{"vocab_size": 512, "norm_place": "pre", "init_std_up": 0.0442, "lr_head": 0.00983}
Each number is 500 + 50 x the weight over its row's rms, rounded and kept within 0 to 999. Layers, rows and columns count from 0. Numbers have three digits each. The size before them is the row's rms in percent of the matrix's.

# layer 5 attention query, 128x128, rms 0.0889, rows 54-127, columns 0-127
112:478481586406444491504480497380552530392532495597415502476535465492505557486526522424475494558515539522461585478499581478525530415484513443548526483498535490459506503604494545511517564514412442458559442480482435523546532444521455556495451474576424497499526435390530548413464484425545387583464529542484555475547613480498528559494566531589527444543485488523468527460469539501423565412520
123:528459499406471459493483459472483577463603536479562475524483395583450515545519531455512606464514503467422547450501482532536564610493402465434465536470542482429472465496469512496506602416509436482563533487437514518434417522528519492441427578390559591531587439516553509491548513518475429487542530574512479531437545508531516498578469464487444468464525556550530544514429627480442578527485
112:457547453473493395461514575467525507481493566522497465419368438560470531523578569468519465509460529445453506530518445507515461474571447464515528558476481551505529550488532501426432526541507473502570585471443518601442528498470498482508616490560475507510502467554457465515430413593524575504458564483487494448519454472428472446445510440482450553541565417559430640483611459581451586482497
104:544480534397547490517515513444447486534464538564480480413484427475476553542518458552513524508535576531530479462481433530530489594548563504492514413492486539571516557488483511483512439426407540572469521503521467458532512468500365416472544443514532591506514432549404429485495528464469423619564472492541512439468474598472481520484562566522553358598522530618446456449558482467524495457499
119:459544439469545546429517411503500459519470502475473530633538513406523454497546533523535410523475443555550583478523532485575498490490492638512506695520522441522489557527439588518489508428498525473522556410371447488504526513473561475464473461529489545484514504485487513484532435503512425534494542485494531482503529577442518501486470412472483567442420451550554379521598496467517501502423
119:459453548567554531503537518522583506508480422570567413527460409514505515432595400502484569414540420511519475445446460413486467445430448552537543508482503502478517515415425541524541537556509604472535537563507511517509423479518527475488505471511511540476491540419518542378458623465506556481508516583492418493497579539506525489422559474479545578465533496445506527539373417570580518511498
113:486483547618534462420439586535485544527461478472515524441571415550497573483457460495505470535502426556464437503456560428495572585504479554519472517531566548570401502451527544450563520440494433528491446509513443591508521456561433417536510415584523564426556548425399436477509636479486448441492503524466493442510467431519455479476512506484506490494548555514488483558555588571451416533524
120:457525490519419529456502464541479538454439556527417523533535582469485516514525406518484601532619474470462499493410519490535534481455614555590505553482578466463515534543430652446412526531499470424545499523472573473475422463474548559418523486454501504439505533542544446501482502568455541448520450479495516504508454530507483458483449410473572433593615584525464520422426484443512496551463
102:508472478465518493450543535566421417488576484499384483453531520422529536486602514514492509430462472485446504496569522514414510554490465570500504514448500572454556513503439416462427564491541500570464529467414497595512518521466466491610502406483515486550525592457583485485501475554444555550544420468501381483553494561637518527527431611478517421523523520403540517452538541480457516474549
108:516445530511505557460408524574373429432492556459603510487457512435402525559538484573506506498564519491462523513538543431437487418474464478485522471543539494403527503489504560543588514444515524504485538543460491471546476462594531488534517541535533512576451615459514543527487479443439471441459569512513558494550411467559585496431491599424530466621477417423462492579525455456496511561434
074:547503383479494472551468517407518531459454502570517564475567436456557507485558505448565457617598536449489568533620480440441584377445488581475613501480581462460571489489494477483469484533561481464566474477480491460456532492515451508625494492478545459446480511505527500547449476505516479567510431484569532465432473479524495535502576480516449439501407484442593524441460484510568572459580
091:541473613540416514551507547456488475455525460523504463594510500513435516516422451335518538560525530536493549517513540509584530540600482544564433573514449479506511536502419462534583502546621522505524432512508387403540488527441483513455441578456486563520481522600461555461489519515509501546522418455441481517534484461434540478492542502518418534507415469457517499492451435466421575576423
085:503484568478479502614606419443517510463475467438495593603532442480473525480432544486528517502406476510550481521482519576540591492490429449502492438521479493481516447505426434510508491426464537487424532584532448628487496521523425556497398501441451528554450500551433602474451442494492370498504474569598460536493523523561598470527521472542491484468519486473494426491456600513534598503493
088:520472623434405519472570465496496587520541430525493532583484457508500436556484464533425502480545480481497461528520442497486443461502391389480580543441538598537464490442469477402519583476542475498528446491466535518539531461499362530544423552493514566533544509523500509442454533407475523501495506447504483549350557567520407455540565486557485569516488577581457455483514557525530563495491
077:505509486479476532451512474515399505523431447493448481550479655506520494453446477554490494419520525566489423553441570539485491491509556543521490520449521567480475495478472552569502614501465435427490542479478465513465506459475625559453496472419517476362563437589394519445499537563502511456460485434548569444529524515484480534519484482495550559494463585531548437446400499355515555548456
088:540419494465477496617518448435499507664444421439569432528459544569471535500478555500516522431495430517443473488455458515565475479574416456456510549446455619450502490456477412476595538525587498474494428562598509509473494466615431533500502522470467554465498605490418510464508507442475520511500432435503526570569507486519520513499509541532498516445527563480559491430528436600526542544485
081:484438515515467539539538397511464468538481513575436522546563439423480613490535475555537540533412493554429499495418472487522514495475489532519497507498455527582571550532452460443447475486476559356402547477505541495416416489475563468494492461516460423443507495541580503487515548598578503536439459477466465526488553430562628472506522486539475559425494501565561576450564529527374551472539
087:463555506514393477459535499462517540530565415465518556572488477425379493462528503565515430427507563551618544511516560466524519483519586469521487497459463429484521502486567478546439451508493454571571499518483546460474496578561443540429545517523462439515520521525447569551561561533501578405499491458540463401537429427520478519484620424503466421485476474446485505609493387476556576489459
080:448422460502525467500511473469537543536602530460528462412438499520509480432453493554537594500432530545414567528486550504573411484500527606473384430417476410516504558516497550528543524535550554493484603493496452450517522578553469576464563518560434468430428542470500541494437466476468447450518563467512477570543461465559481467551426575402487564565521502477540469525535422468447402476558
081:533498574456521477427459475520464420418466511546613497497428499515501488470457480519520549455480377490451509613567517476505479439509529495601612485447419536513473395588601534433518432433515428512522556499468529501543489439590530517506437443491547460452515503505577504504380473542420547445498458456600537505540521461542594544553489497544560504487537410505561524502437542480495560494520
083:419560517457503402401479481429446558497469587547570556430509423494454553567413478540515457590450660506515455543511476367467474538507460480481551491509510536470513447437561546393448462524474495554481555537599545449472559492485535493499573484481542517408511492483483467526572530557565441489529523520527548445479517468468519480525485415442488459508514539574505589502586493498534450421571
078:504537503488447399522378462419490502536497461421499517550453569457576539450498522461531553435589450429423453484587547478511476501489558467599464426582445554524482426423537588427472495474421503564534507500543519501502537575586472480557473566510480473504441493548548416555476479473467465521547594527453461435496509486568514589512529557534521518472478430521432462457533599436607465472531
092:475591440518520500554430598536531466546481463485556566477481467503503539466409478513535536522420511483483506549532441456545508526576511513497540489413494544519479465522478506478428516499428462462490519431568475429486548487468541408525470437487404520489508469571633378399540497557500463597486506486523552489436518469480379487497525489448608458498489536581502524527663533589453512498582
082:566443452475501499589512466488476490617553546560452535566471472475368411513492502491417561447485570477542484515531549530461553473554537470414486507482486527495409525467543504465489536496579471496512424451532487578490485426567518533471473524555576517495500371566442575546484518412503526496501585485464615549531524434446453564530566531464453400522435459477516531546388474511607472518486
082:497460480480438484421484458461502475400492514531541411471481508456453493456476544509560480495420401532475495427492474519504539496501432595574344585519542508465532555500497513364602520405547468480538568574441491497436469513574538477457484509464476612468461545546535541562560471483478515523542490480522488533537468540479529529492497554464591559516475583446509374558559434525493574540417
086:447552455534441449553526503474439490516427555567522489497570575507488555523541496516429496445565444533566479449443568512476489506443508367477469601513455449496581445585560471541490507547447448477453523474517532450436511507451487509484542489557460446475501531517419518471379460425512486497532418522444446484581447504542597487616498562568539495586482393572488546603398475486479540499534
088:526525599514522519443533515478389485453478413438425370491478456521403460464569478466509464469542559462512519423522444476591445479523504516557392507539549470603518496486417478480431492522485488480495542444600522499483441515523550543507506473445518596601461501413505600533519486538482479503441510462521498563501491656451526529504630572456474474444577515483506497542515483443428493478529
079:495497483448491490452488480500534459523584449522482435504472496437478479493547498520519536471589541543464638405518474556492468509515531476467586516542532425559443564490482565511451470453447437468586615431507593598490477479495466486491443486527523451456520530576534403593504545508522447491417532461496360455495434483455537524526452491492555534502529395560470539379499415437570523556430
077:584433579498433625512517513442417515574419496517518441439577529570545494524471564458531428493551462423471529571477438525488555477665517565482475488462499575448543605512526491531513444448531512546471468468478521582476459516541430548525556525476557445426434483553529567536516440406469453527527501513493484505525484457546563454490494450497514533572463492465446391546409432527449542551462
092:499512478514567537401552436495491529507486412558537407553466439582495446483522517543457570465500462550507510602435413409505507528505487544476485498485543362464389436473552557489505524521480539493504476430474501521479469451520525590539587545480528484460521518506509567432492535536606549455491499508468430457583572587448557461478638435460496407530422493531435505530463461528547563428504
092:491521538400492497598515444458441479548515441493453470468536484514435499433455469485573522483478429505476523500523590570549465480549506530479469446486459529472540500458463475547556602486583525470476479454574447503402390510418535627493508595467508592445502521445486556495563478529471628595535537505416480545445577457515494475460604436536445467521458460562470442501446606540469541504521
087:457477546575572431482487497377463493556534587507458535602520546450562403560438444470533529515560443448531537530489622470401462460508425417499512570474580492575436387514543537426520556430451469459502466528500500548494482494480566530549547524528523527495479510516454489445577509585505490476507549539422465502531497436556468468496562510516506558483509463493512484554516387447582564549381
081:461531481374490577494502531502530449470527453487389462548507553556464459513518471499503451447433589571486437418480504535487484597564518476581479422511545554549392442526457476503552504493527437500486441527456550526479440541422524541571587512478503480503563488536425556501398516481423441546528523434426544445504486432501509542472549508518495480531420592417603552466604482593559470529544
095:555600440512557465592484487437444420536460520427529515418452438473540490520551484547505500570579525539471528562530499487534583549506506519372548516542408515529523375519556525413371514516455486492536566510538602505503551565499424504478529441491421540517481463553545488517486499531498494460533628547474455486553462453451386506453539421531513487520543551513469518450562437519456409462472
077:431490573583487444447500508474487491472538529482479446569503519498486558530570594458428479485528493424478552465554490449526486573501437570427482365468355574534581549418401513547535477480532527480576481469517438482522514395453522499505610539477438477526480490532391638519523449471477447546487515597487587563515490455561560503494520480496448515475510472482512460465460532494567577503540
082:519493385497522542471445570489503560512543541453530641486433466561430430549427585503519561407433552442445489416457501495469520479457480559494427518505608454477449437461536447575513459495508542516456535515483569441577518431453587539514423456496464510533511548467603495488548486488508524426510479505584478453489463524505500482479638509505458456457590474546444422481397477449565468496522
082:422469448544554505493430531420556525424474508507512458510454497578481340462546517566544450533500440492546482534515477476522555502579452485475415454499440521454419532473515482536481507467530561504528464546579513517400582598588450516492508463478430501513552532533490447419565513484522492622568520528470488464567540526590512442450555417557437465423423497504489597514425522486605475499551
084:556497506415437480572493442470621498525609524422483439576486475486520459531565478442430583476530426483462462549497509468545464435545518482529508520557511544491490577484553437547411496488461514564562452566487497459545473544454472642481459402472544490481537492533497550505518527466429510541464401584434530541509569455470624480459513496502448503420455490489466476538481478467439621410576
089:506491515540503500498541476463501485508538404457425503463498578379520446567550553507505469491500468449546443446490533433503524464561497545539495510539521521437526474403582474532496490512487516531526469514660514566598514537499361477597543525500493508511499462464524620546535488553577560459519453477481515440455595485434524508565464509431497447578515432438494403402559491561543554507387
095:619420497457548491498474497503586560525524476552465542425379574507446447434507573480471505442429475517531457563436487511464541493447456427461543436446421489489516455496542457474499516524477536577567525526521510490492574523589518489524544529495472473416584437603509489453621525430448552463573467637452499419548498462496423532520550396499409504491576449521469481535449545511511485500529
084:518445518504458525523652428468438485569537462531438527526543500499556457466568529580480543566532496558489526538542498524485516425482554490471450410444582463462518534470470478394521546487457542491421422505477491478500530445555528500470540569392505624533526522487458497488488391491445556524567471505529446559445579541544658576446558456437468529464467469428475487508513445559439544559459
082:490543525518444547472536508458569526558508466566512473416435573494538500523606453518424497477476447545446564467564501519604515510513467499518578497452481492464553494469461478553558494601416467450509529468629453460532436538397488434518541521491425531616490529526592497505503500482455415559479460485358473525499453451473522502476610541447409478505541526457493517372528468572466515552550
094:439618455502490545534513503446553547423471493497615481502541494477429453464501522489591496456463544485479477558502552488608461511488519480536592452460462431571485443470480518462449524505474472557402517501504580476487506447441603557686478402556542549437468490544583443512477528505534530450465534499406489503507438361499469527473410511512410478491493546485512556481511544532453525559480
090:467419504563457491418564576519520534544467496528423494495510487468405521416467505495500533508434468515497467535587502534503478426578518633555469610543524514539426524414374488556611604556512416477565397519515510529497499505481489464505572548405534498490412527459451426474498524457457500564449483547530452473510470427523578531516473497507534491558552479552506424555408543532431525505458
083:550494366541458522476409439507459556548532418511490538480518533468430445479486546468422442564466497513525551498490493489493426442467568542501377551456529588479479498487422538513421401550538437454507593511541629535520517576502585534513525451389589462574485542568544564504485484495602512512528537472481422485416458540481475428521479540468451507487497508582538473485554489563451544445525
082:455512499520481473549519495561571438448510473491465464554391468445500563476507492431525469535503518394592549534519548422413510510495529504492459508601465537536482519579467516513452452431475545531487530527432627494586474546486554513434468548473530590503463459467493396524476443478502512554459512478548572502431497577423551496444571549419624407571536471533562481523523557465535452424396
088:503517428448478432438600517602601511438402476434523564418488467553517569525525535463423453555497581391515459426442554523554515422468571612394437548535545471468454425513591528502479417518508560495471519521499497526504508522449539531423541512494513405542543519465497509569578494603536554492450530505450572546462525530448530479510479501465496504457505475449518583469458534418487460523557
085:472488477524499521653536525528519471422409541537480513666541624496531437489523478480479534483542462512498461528505568499480497456490523536369482527573438439548444567486464543512566400443528480420542525556421421533494528501454454504570488523540551516424510450461473525376498449493603470508515566476476408442595439513471550485553532474502507467475575526433531499501472470434514484533485
086:514454511480515411507492628504552542458501483358524509427545510502440579531558559526511473555553525466509493577475497546432581561427545456486564541579518507453457491507532538527448468441424463536547521461429441539500385440529488490538461461515509465425458492518468470480509455519513537330489440542493488480573422561454492496539555487421439483540540425417478535535557558500462553594561
091:492486554596507514474482479489494490475443486598569497465489467421517531566568505520584446631428522409429478496514491534442561472456553460533578465493548446499449477545503466473495468498514425541486465508495557615550405581495630514462477465519398439514529514515464459507523427466520472537549516520433534419516444541500458543519413505399558444447537561544474635545467505471469411483542
097:530565477518476519545521458546550563577510488501502475423532409530552419465413506526416565539457477502457510600566456483514487435398459434449580520535475543553474469474520492487446582471466477510397534571429612489498620406551568528556506449530396552502495503505493376542430450503519448465534468497448544445515530477528564490451499481498483490532428558539437547568424503536517430504564
090:541506545573508516365478460419486438475527448478470534506465515509509467525551469517491533467542462526503538424517526491512529531473609547614537516447520496603458500467402513559470514474520478416558435550548427491569491480501391469387500531408560513496485446487499532574471405583452571428608489476494506451542491469477454460427459537402534554557491522511554535535552523359472517463517
079:591464487446542463494567590573513492438481479487507463478529487502501461500421544445466590428517510472449488595462455505508531551436454430573557524437600480512488488425473461501634539476464446458488497531483400488515457524492437566488543600547511443401412576505515603505476545502547543556448482446510501557513502576577538553471569516509475531625469506460507466532456437543451383470500
084:428434466484507533615457340488568435577497519564577551501463472573585430444486408501528518559504526465481452512450393586507494550457396459453515478508588506511521511474582538520566533543496502538475548405591528433439547514513501505417532571580594488466474525471486451482519468565523436452491506604523462460540459500482457468513544461517519479454443487482486601473501503496508486448577
079:529461499501453437561546564532387505476466483439514560549513581550481526506521477575599508524553580489461558522467428493480555480500458417435522548591424426587502475491518457507505499519507459469572505545463405515466534500553587511494540417556444454506509556428642419532422509523430475522437538529470552370446537434493486504637538478501515477522502454542544400468530487462527521491499
091:544488509486472537447470492420518543538457501545447499539533447439499427493572530450547477450424503417507526582509599548505549450501542537581457566538460534500542511432588526543517511539568644454416539518443510428496533432519517516434576440507555519410481570461488486527562470528410493454424519438519481463542526621485459478465528475526531450503600416466484565572483409466575416482462
088:480424519528511524511518564470490439451468544406559505479450549563488419483442512458529482531527490526514557504497502504500502508542442597489482432332558452480540476505573474556543573505424444399597455564516523500408564425507443520467500515518500525499568489487488477522512523577558459549552489503533546571527578593478506346504502486534494367447483482425477600586469482523556531487470
088:522399518504439414504521452613480535468499534577497470525502546490406481565512481476547477457532544378426479552538470467550554444463551456469567512454511479457457428498605586473551500498514509536452509494569611472542541482493567504533411402510548408499528485467407460485549499507475491501551564480545373503600559498538512531536492496589489549492479566451431505585515451402513567480540
088:424500564577568548536481480500469569473421407512420538466397458458485504464479500503503493502541501426472532527493520419372595408377532439527451535487442450469503445527475515517494531497522471571479625504397521543532539496540516562483448530546496446558612495479561478531617498453494490464457512503487521638494519456533531537493507513589575468573500492547406555467474498462464491463459
084:474441444506505461546371467561620513538513495496533574520534477527608466492400464538544478455478554531438530519524582419506500612455460461549529485494428493444488553501481419432519484582491556473420598452578571437406369581585526528560477516526512456430462492495454421525496529468494526492440558460524519469575532481466427543499496457490462522550585500473518534475403490524511525498493
068:516507479453490524481446493534489471531593400539477441541584504417426436495480447448493381501562506527681500507456489492476571443518603557462495517493462498452492465495537512522500572452527534471439498390556496504441622597400543547485453432524510503519522485400487411517455511464526419507509490462520613496503415523534508517547516465444510532551519471539544495544563479527444439541569
094:467404500546464552456554498542531480529531481502407498509506505484507484563513544445503478511495514545523470566548423529476507546549513571606429411486507533495477462425513475586503492520570547436539452473630454475479442593481561532474570508520535527527500553591493545528569563410473515481496403395493491476554475487376553541528436575496484480458550431469500390392535613497429499485444
084:533547525499470565496525521493439468445547508526603463460480403424420471502543535555414550509514519354503536460467479515487450504463403490604475602474470485483454518484503597516577544501523590554453488494526509357503438533501544439442593533494457520513490454494518507452505499485522434485516562493483506441444539519651522495637457490437474431596501491431548511509578482516495473508524
087:507557565458498528539585463483477519544482550501506542511519460352408407568473541486491571511545571444470546481506500477452501478463541497521475525612365521431540534471456519522602501459469515577525438465434474607436506542513551465475540492452508545519617531563433578442463487477491552473495434469543553514515469464434555417526458479520542456496515468502649506442434485489481534600470
088:467507493467423647541535522533554488526544443518537447397556432534482592515495397489448520495598474514492497514496432524415464521481442520468540418509454515477476557399471498438518538389555522441526423527570551474542464450458502523489542507511488606529462596454591507525519455581497405526515410485503490493482484543607484534479567500424440478454581500415548484477447491513459547541567
092:481485536510533476592496429473411544495530547463407553464526515401616449459598475499544511490477423543533463490510558568464489562503444472439467556548472584484477592459472452497432480574429527487475462523475539493612492459452489446491607521458516553482543470559517556495471492487649455538434541458583513584526476544434580524539522476431465463523425480587427556502502530446471549454537
084:456544357489523438467424538401549551517510426501579511470487583482420501574523436509542428549521607542553484474572492565497492484466482467431553551512471523492506549514481514496512425484398588532509569582481555384425449542494466461424537544482418528466447498444491463544594519502560619456541525486557513482454557588438497420467453558528542520520417531499513484492467515475474478500559
081:454573508522537496577419477597492562546480557457458534538435429641500450529445522592548430525462454480473460566463461580562514480444476433472481498520516610502512516499554555445423568506547574541389486486485531562498557467497505477548414546528496502494458569456493505510475557548452446480544479443463478485517543394511453572520495376461442505470467433520523507482463415647476480509499
083:542490551536644549476459513499537538517449539558578454508516540449462469492494487499561542405534506446539522582469520476523477426558556528466541485504460506598504604425465515471486442496494411480512523520496491498580505642449532475472579465460481609553538457478448509544460461458522492433506466497530534386521425490589471480569478478507471515518439395445393498473409555503436580420453
083:466439519547519588518432458475477497582459465485526469499527403458567571520465436433650573500480559492437467497561514531477502442433480490447544517501551514489432540533609466456494503461577572387534522452475554538539417508549499507490483491536536441589431528575496499462588536422491460454473481550458569456526506423556551469532472479466545498528480369493563479380459551509529577542476
088:507464488488590467513551477515520456469515397455539570441448517546561411605526460449466532506513499462519514538431452426556539479390531568459529496471617437482606436446469556509470483498447549468486539600556590425482446505464497448575499460617520514530514577527395413505520533513479538452443571581510510503571436485475490511574596469510505513534480579460489507565500430471505471453458
085:515548489541456400462522514584504386511435530477445516457507522557564517597484528481481563477515520460521533437578488490520523491560518446473508408446500509470498532521471374623546542525468420532394437393511467500496467432538483481457437536535517499532540498482522474538564493565578537514455558589511562470524491471526411442491436491485431612512476552396517473581519529574580519413561
085:468507516494509430559528496414600508490479444413473602516505468384519557582466475514481502543521442525536433449486495473537517437458514519467453528533546521527471525535432455536608540470531363604526543488559573561453459406468498397457566451464548528470553509454612386500530554563473527415499544445481462465481520490516557540615474461554529505542510511548495461450448440562539486471512
088:567434539458572477567525481559465571575493564523533429489467416568484465508479487482512459469496540488538563434486448453421410475490469549479451570415480511555490473485488445489483537452483528495535386541467442566519527371454494476465554598534462536558549523468494505469635478513449561575564620489448525507476530478526583448491502423549493495522524502418478545587424564575427441519552